Weights of a small GPT-style language model, trained from scratch on English Wikipedia.
Architecture: RMSNorm before each block, rotary positions, no biases in attention or MLP, untied embeddings, local attention windows, value embeddings, capped logits.
Training: a variant of Muon for these matrices, 105M tokens, 6391 steps.
Each number is 50 + 12 x the weight over its row's rms, rounded and kept within 0 to 99. Layers, rows and columns count from 0. The size before them is the row's rms in percent of the matrix's.

# v: layer 3 attention value, 128x96, rms 0.297, rows 84-100, columns 0-95
# o: layer 3 attention output (transposed), 128x96, rms 0.275, rows 84-99, columns 0-95
v84 105:43 43 45 52 66 41 66 48 25 68 58 49 49 48 38 64 49 52 67 31 40 38 51 55 48 82 41 61 42 29 49 55 48 44 33 50 64 25 32 72 65 37 52 55 54 61 57 37 57 48 32 34 52 55 50 43 44 52 53 46 42 43 57 44 56 41 50 70 39 61 46 55 64 53 34 56 61 58 46 58 53 41 64 49 49 65 60 48 35 46 64 08 63 52 79 52
o84 118:51 42 50 57 70 63 63 53 47 44 51 53 64 64 68 42 59 40 31 59 54 51 42 40 34 33 53 40 46 74 55 25 40 52 59 48 18 80 50 48 36 50 52 60 50 55 16 57 41 42 54 69 47 58 43 63 58 36 42 62 51 53 47 60 48 44 51 24 53 47 65 44 38 49 72 69 58 47 55 35 50 65 57 55 59 35 55 55 60 71 32 61 54 52 55 68
v85 108:33 62 59 59 61 62 50 44 10 65 43 43 60 28 45 56 63 60 54 50 51 55 31 64 65 74 45 50 53 53 49 49 32 55 52 34 63 64 33 56 56 31 53 50 59 57 46 51 53 54 61 31 42 47 53 32 48 31 57 46 73 42 35 57 55 54 50 52 58 38 57 55 41 38 26 65 58 45 56 40 34 47 63 34 56 71 38 59 67 24 59 57 59 39 34 51
o85 126:37 48 51 39 35 42 49 52 61 25 65 62 43 68 51 46 33 60 48 42 35 49 72 45 26 38 52 47 42 44 55 45 66 60 41 81 46 40 67 45 48 66 48 55 50 50 52 51 31 43 41 79 60 49 56 37 50 57 28 48 45 44 71 43 59 36 59 41 42 50 46 44 51 62 65 51 52 46 19 54 67 59 59 57 65 32 75 39 38 62 55 56 38 49 73 39
v86 098:46 20 73 41 52 46 45 52 68 50 53 43 48 51 49 51 54 61 48 66 69 54 52 40 58 60 35 53 50 50 28 54 54 31 35 42 67 37 59 53 57 39 25 37 54 55 58 82 54 41 72 50 57 59 46 30 60 41 52 67 63 70 51 51 38 48 67 37 39 63 31 42 50 68 42 57 28 57 65 54 51 55 67 44 55 50 41 48 41 61 25 54 38 75 46 57
o86 097:70 82 22 74 45 52 55 63 31 39 34 52 52 60 52 50 62 32 53 38 38 39 50 45 49 34 37 52 44 57 55 49 39 62 54 58 57 41 40 47 49 41 67 66 57 48 55 51 67 50 55 42 43 57 63 61 41 67 53 24 53 38 53 57 62 60 32 64 45 44 84 48 55 57 53 51 59 35 57 51 54 39 41 51 28 42 48 58 49 35 80 45 58 38 54 75
v87 108:41 28 52 38 43 46 53 15 21 51 45 40 44 48 43 49 69 43 54 52 77 43 46 40 45 56 44 48 32 48 41 45 57 58 33 60 49 44 44 41 54 35 50 45 40 39 63 44 71 49 66 49 48 55 56 45 59 47 49 47 65 37 34 63 49 56 54 33 69 78 54 67 72 52 55 51 54 52 45 56 55 48 51 52 31 74 37 34 69 26 25 54 54 52 41 33
o87 116:61 62 48 37 50 59 54 81 59 58 51 53 47 41 68 71 35 45 46 63 26 49 37 70 38 36 45 38 70 40 61 61 52 40 39 57 68 52 55 53 67 62 43 60 59 39 38 50 40 44 44 44 59 52 58 53 46 61 52 63 31 57 77 37 51 59 39 52 42 40 50 16 44 38 51 73 42 27 46 28 49 44 60 47 57 29 41 51 28 60 61 52 67 45 52 54
v88 098:43 63 51 63 48 32 61 37 30 45 82 33 45 54 67 45 69 53 56 10 47 47 45 73 34 79 51 44 60 59 49 53 48 50 61 61 38 72 43 52 58 43 46 52 47 53 51 58 48 47 29 52 55 53 40 46 48 54 67 67 26 53 45 53 65 62 45 57 39 49 38 62 56 67 48 46 53 66 45 60 43 39 30 44 59 45 39 35 52 53 57 67 53 77 39 47
o88 096:41 28 43 35 50 57 23 41 46 45 66 70 57 44 33 64 48 26 52 58 41 67 49 37 54 56 42 63 56 57 47 49 49 62 55 37 75 38 47 53 45 57 39 31 64 59 42 21 40 60 53 38 53 53 53 50 44 47 48 39 61 44 58 27 52 38 81 43 59 57 46 38 54 31 65 60 65 35 54 37 45 66 63 47 53 53 52 50 71 57 34 51 45 20 59 41
v89 096:54 66 63 14 27 54 51 44 50 15 67 42 53 48 53 42 57 46 44 56 51 58 41 50 48 64 39 38 44 57 51 68 31 52 44 43 51 48 46 53 38 49 62 31 34 44 45 61 36 39 58 53 48 52 45 74 52 61 53 53 81 56 53 50 60 38 33 33 47 53 67 45 52 64 27 56 39 78 47 59 61 55 35 61 31 55 50 67 39 47 61 50 35 49 39 33
o89 100:49 39 36 51 61 44 41 65 62 54 36 55 37 61 61 35 40 59 64 44 46 34 53 50 43 37 54 56 50 55 56 37 82 60 58 70 69 45 65 67 56 58 54 63 65 49 59 45 54 58 50 47 39 55 62 10 54 31 38 60 46 49 65 63 65 80 59 54 75 52 32 45 37 41 56 44 58 53 50 37 46 35 56 50 59 59 54 55 36 66 42 53 46 41 77 65
v90 106:60 41 59 40 25 30 47 61 56 60 48 25 54 35 69 35 55 50 45 39 63 69 47 66 50 65 38 43 56 49 35 35 35 49 51 42 44 55 55 53 45 35 45 61 60 55 34 45 66 36 45 39 51 55 62 43 44 62 40 34 55 49 19 63 52 59 56 48 55 50 51 35 42 64 67 67 61 45 73 42 63 80 28 38 50 41 42 34 65 54 54 34 43 33 36 59
o90 117:55 72 26 46 73 58 46 45 31 48 50 68 41 57 28 56 49 47 52 69 33 36 55 51 42 31 54 68 64 56 68 66 58 44 45 51 67 36 52 44 50 40 48 50 63 46 68 25 33 65 59 51 59 46 24 41 44 30 54 65 58 63 56 32 49 31 52 65 51 77 54 62 64 43 45 52 43 65 53 51 56 26 67 60 52 58 64 55 53 44 51 63 48 65 54 43
v91 113:38 53 56 53 48 40 52 68 26 78 48 57 49 48 65 70 55 50 41 73 46 42 36 77 56 63 20 41 51 42 44 73 47 53 36 44 44 52 63 52 65 54 57 54 72 49 60 41 40 30 39 67 42 53 49 49 64 53 58 65 52 51 33 47 38 50 59 44 55 36 44 41 47 25 47 28 72 36 56 69 42 45 60 60 53 63 74 50 52 43 47 42 58 47 33 46
o91 130:57 29 51 57 70 44 51 37 58 32 47 41 31 53 46 36 53 57 50 32 28 76 68 51 38 46 62 41 34 70 64 36 51 46 82 49 59 45 52 46 38 50 55 36 40 27 49 64 69 57 57 32 57 39 40 60 54 39 29 44 37 32 55 36 52 40 45 37 56 56 65 54 43 63 41 74 47 59 52 27 55 51 46 59 41 35 36 43 45 35 54 68 57 54 50 51
v92 101:52 51 66 59 37 52 42 47 51 46 59 55 52 61 41 63 52 53 71 49 29 23 44 49 31 58 61 29 42 24 56 42 52 53 53 76 41 45 69 44 35 57 62 42 44 38 59 54 74 72 47 62 47 46 56 52 52 32 49 43 28 44 43 46 48 46 45 52 49 41 60 59 45 30 72 54 46 58 50 72 82 51 48 49 41 41 33 48 25 45 66 47 44 70 56 33
o92 089:50 54 33 32 66 44 41 48 54 52 42 45 31 49 63 60 48 40 56 48 60 75 38 59 44 55 57 63 56 70 40 41 66 56 53 43 50 56 27 52 51 55 32 47 50 85 35 43 42 45 45 48 77 44 58 61 49 62 55 54 76 69 47 62 58 65 43 50 37 57 34 35 39 54 33 47 45 41 38 64 33 63 59 52 43 53 56 44 70 45 18 54 76 41 53 43
v93 112:48 50 29 52 55 35 29 49 45 70 65 52 34 30 67 53 48 44 40 22 32 62 38 65 77 55 37 64 35 59 70 39 28 53 46 55 29 52 57 59 42 40 61 65 45 52 61 47 48 42 43 29 48 52 60 52 47 55 47 44 46 56 55 70 32 55 55 44 58 49 38 53 50 50 62 50 38 58 40 37 40 80 42 35 70 60 42 29 49 51 44 43 64 42 33 63
o93 117:47 48 58 39 45 47 37 41 49 29 43 49 63 62 47 38 50 59 41 71 64 54 54 43 32 46 60 38 64 29 41 61 51 56 54 53 71 50 62 49 56 49 52 29 49 45 31 26 41 53 31 45 64 69 19 42 56 43 62 54 61 42 30 23 65 32 54 65 52 52 58 59 58 61 30 62 55 46 61 63 53 26 68 45 33 41 53 58 54 61 70 45 46 32 45 46
v94 102:59 48 57 48 66 40 55 65 48 41 65 58 59 30 32 56 48 73 68 19 78 56 64 45 50 56 40 33 44 38 35 45 46 63 40 69 42 52 40 43 73 44 43 69 62 37 46 54 46 26 33 47 39 74 76 61 68 58 57 54 49 47 42 42 39 64 47 56 43 47 43 45 53 49 37 53 45 46 55 70 46 62 72 36 37 52 48 36 53 42 39 56 50 59 33 43
o94 094:41 48 41 58 49 58 44 43 59 50 55 49 43 71 64 65 57 20 46 56 34 26 38 47 47 40 73 41 72 72 31 42 51 54 71 44 72 41 53 61 40 56 50 39 40 50 51 59 40 53 61 48 87 33 40 63 53 40 39 34 54 33 63 54 47 41 57 56 39 53 42 57 43 55 47 68 57 53 75 32 63 48 41 46 59 39 43 60 46 21 60 53 47 49 40 43
v95 097:48 24 58 58 56 71 47 61 54 63 70 39 66 44 47 31 58 45 54 56 45 66 58 45 75 70 69 46 45 46 51 46 43 59 47 40 61 48 46 34 37 46 37 55 47 70 36 39 55 49 25 58 67 61 68 37 48 38 40 58 21 54 52 54 75 31 53 54 35 49 56 70 53 63 44 37 51 49 61 26 63 64 44 52 56 39 33 34 50 67 45 54 61 64 40 43
o95 102:45 48 30 57 45 48 69 45 41 37 25 65 32 49 31 33 43 46 41 36 60 23 47 44 43 44 34 66 45 32 52 60 53 52 64 53 33 58 63 50 53 32 56 43 56 32 60 47 37 43 66 37 41 49 48 72 49 56 84 44 66 55 57 45 27 45 60 65 41 66 39 47 42 35 58 72 52 67 42 66 56 44 47 41 65 50 60 56 61 43 46 51 69 35 49 45
v96 100:36 40 53 48 58 22 36 51 38 38 44 75 44 33 57 45 37 22 42 60 54 60 60 63 50 35 56 57 28 70 41 52 34 30 54 42 64 59 45 45 51 62 46 64 32 50 51 56 48 35 52 36 61 53 62 56 47 45 51 50 54 35 60 58 43 62 57 40 40 58 54 85 65 50 64 23 61 50 42 45 41 72 48 68 67 59 46 40 64 58 55 64 59 45 47 38
o96 114:64 49 50 29 47 55 51 46 39 78 63 55 45 49 42 71 44 60 48 46 45 42 37 54 58 65 29 45 55 32 49 54 58 53 41 60 50 59 87 34 49 40 46 37 37 59 29 32 48 42 56 57 26 36 48 55 45 42 49 38 37 46 55 34 49 33 34 47 61 43 25 41 58 51 56 73 44 55 60 45 41 31 34 19 38 30 44 51 55 54 55 28 50 50 49 58
v97 093:53 43 37 52 70 49 64 33 57 55 37 39 49 57 55 62 17 65 43 39 67 52 58 58 64 42 60 60 36 29 45 68 68 57 54 29 65 52 52 35 45 55 69 58 35 50 50 44 45 64 67 49 63 42 50 47 24 31 47 33 49 56 68 47 45 48 71 55 37 42 34 37 67 51 37 45 41 63 37 61 57 33 50 51 54 46 57 68 24 54 60 65 50 59 55 66
o97 130:44 57 63 49 38 53 55 51 49 50 50 77 50 55 51 19 62 40 56 38 38 39 58 46 33 54 24 41 56 58 64 65 32 35 51 52 40 61 40 58 54 45 35 54 40 50 43 66 51 55 51 50 36 57 53 59 76 72 44 53 25 44 32 51 40 62 18 52 59 37 57 58 48 60 58 49 63 46 49 42 31 57 34 43 33 75 41 42 63 53 26 45 42 35 43 34
v98 101:45 64 31 55 65 38 39 35 51 55 72 33 52 52 52 66 52 51 37 58 80 57 30 60 56 45 51 57 51 37 33 19 39 39 69 51 53 40 55 52 49 53 76 64 69 36 53 40 52 45 37 42 57 48 55 46 70 57 70 35 63 58 52 65 55 69 53 65 52 46 57 50 48 64 66 45 47 57 41 51 31 50 53 34 62 52 42 43 70 36 34 52 46 24 61 36
o98 106:44 56 78 45 42 46 54 47 43 33 44 48 62 58 54 52 62 51 55 41 37 42 69 37 59 42 39 38 47 52 46 58 59 59 42 53 59 68 40 45 51 56 33 36 53 49 59 59 34 15 58 62 38 49 55 45 34 36 38 60 49 46 44 24 53 28 52 41 59 63 39 62 52 40 38 44 67 44 63 29 69 44 66 56 17 36 61 72 32 44 59 70 40 59 37 47
v99 108:42 44 38 52 50 53 62 54 50 47 45 50 49 51 21 63 45 57 85 56 41 41 39 38 43 59 45 37 39 71 63 58 42 55 64 51 51 44 42 62 30 39 42 54 54 62 48 63 66 51 67 34 55 57 33 60 50 30 37 60 60 50 50 52 42 53 51 26 64 48 30 65 49 41 59 50 38 26 48 55 58 35 49 46 68 52 79 67 87 50 53 55 56 60 63 65
o99 111:44 40 56 32 54 55 48 36 49 65 50 58 49 53 63 62 53 48 15 46 69 57 44 74 58 36 42 48 62 47 39 39 56 61 28 47 40 63 50 38 48 51 56 51 35 54 44 31 56 66 19 52 43 47 72 41 24 73 55 42 54 47 44 51 63 46 61 77 50 53 63 31 62 67 49 53 29 46 39 44 60 56 56 57 50 53 29 44 37 59 50 70 36 44 52 33
v100 103:59 56 36 31 62 62 44 43 59 41 58 40 26 62 57 51 50 50 24 31 54 37 35 47 50 45 58 44 27 74 63 60 33 51 59 67 39 35 62 45 37 43 57 76 38 52 65 61 44 47 53 50 37 49 42 44 46 67 49 47 64 61 61 45 49 58 59 22 40 63 36 39 73 44 52 64 49 57 40 63 67 55 56 66 47 40 39 37 47 51 54 31 50 25 62 63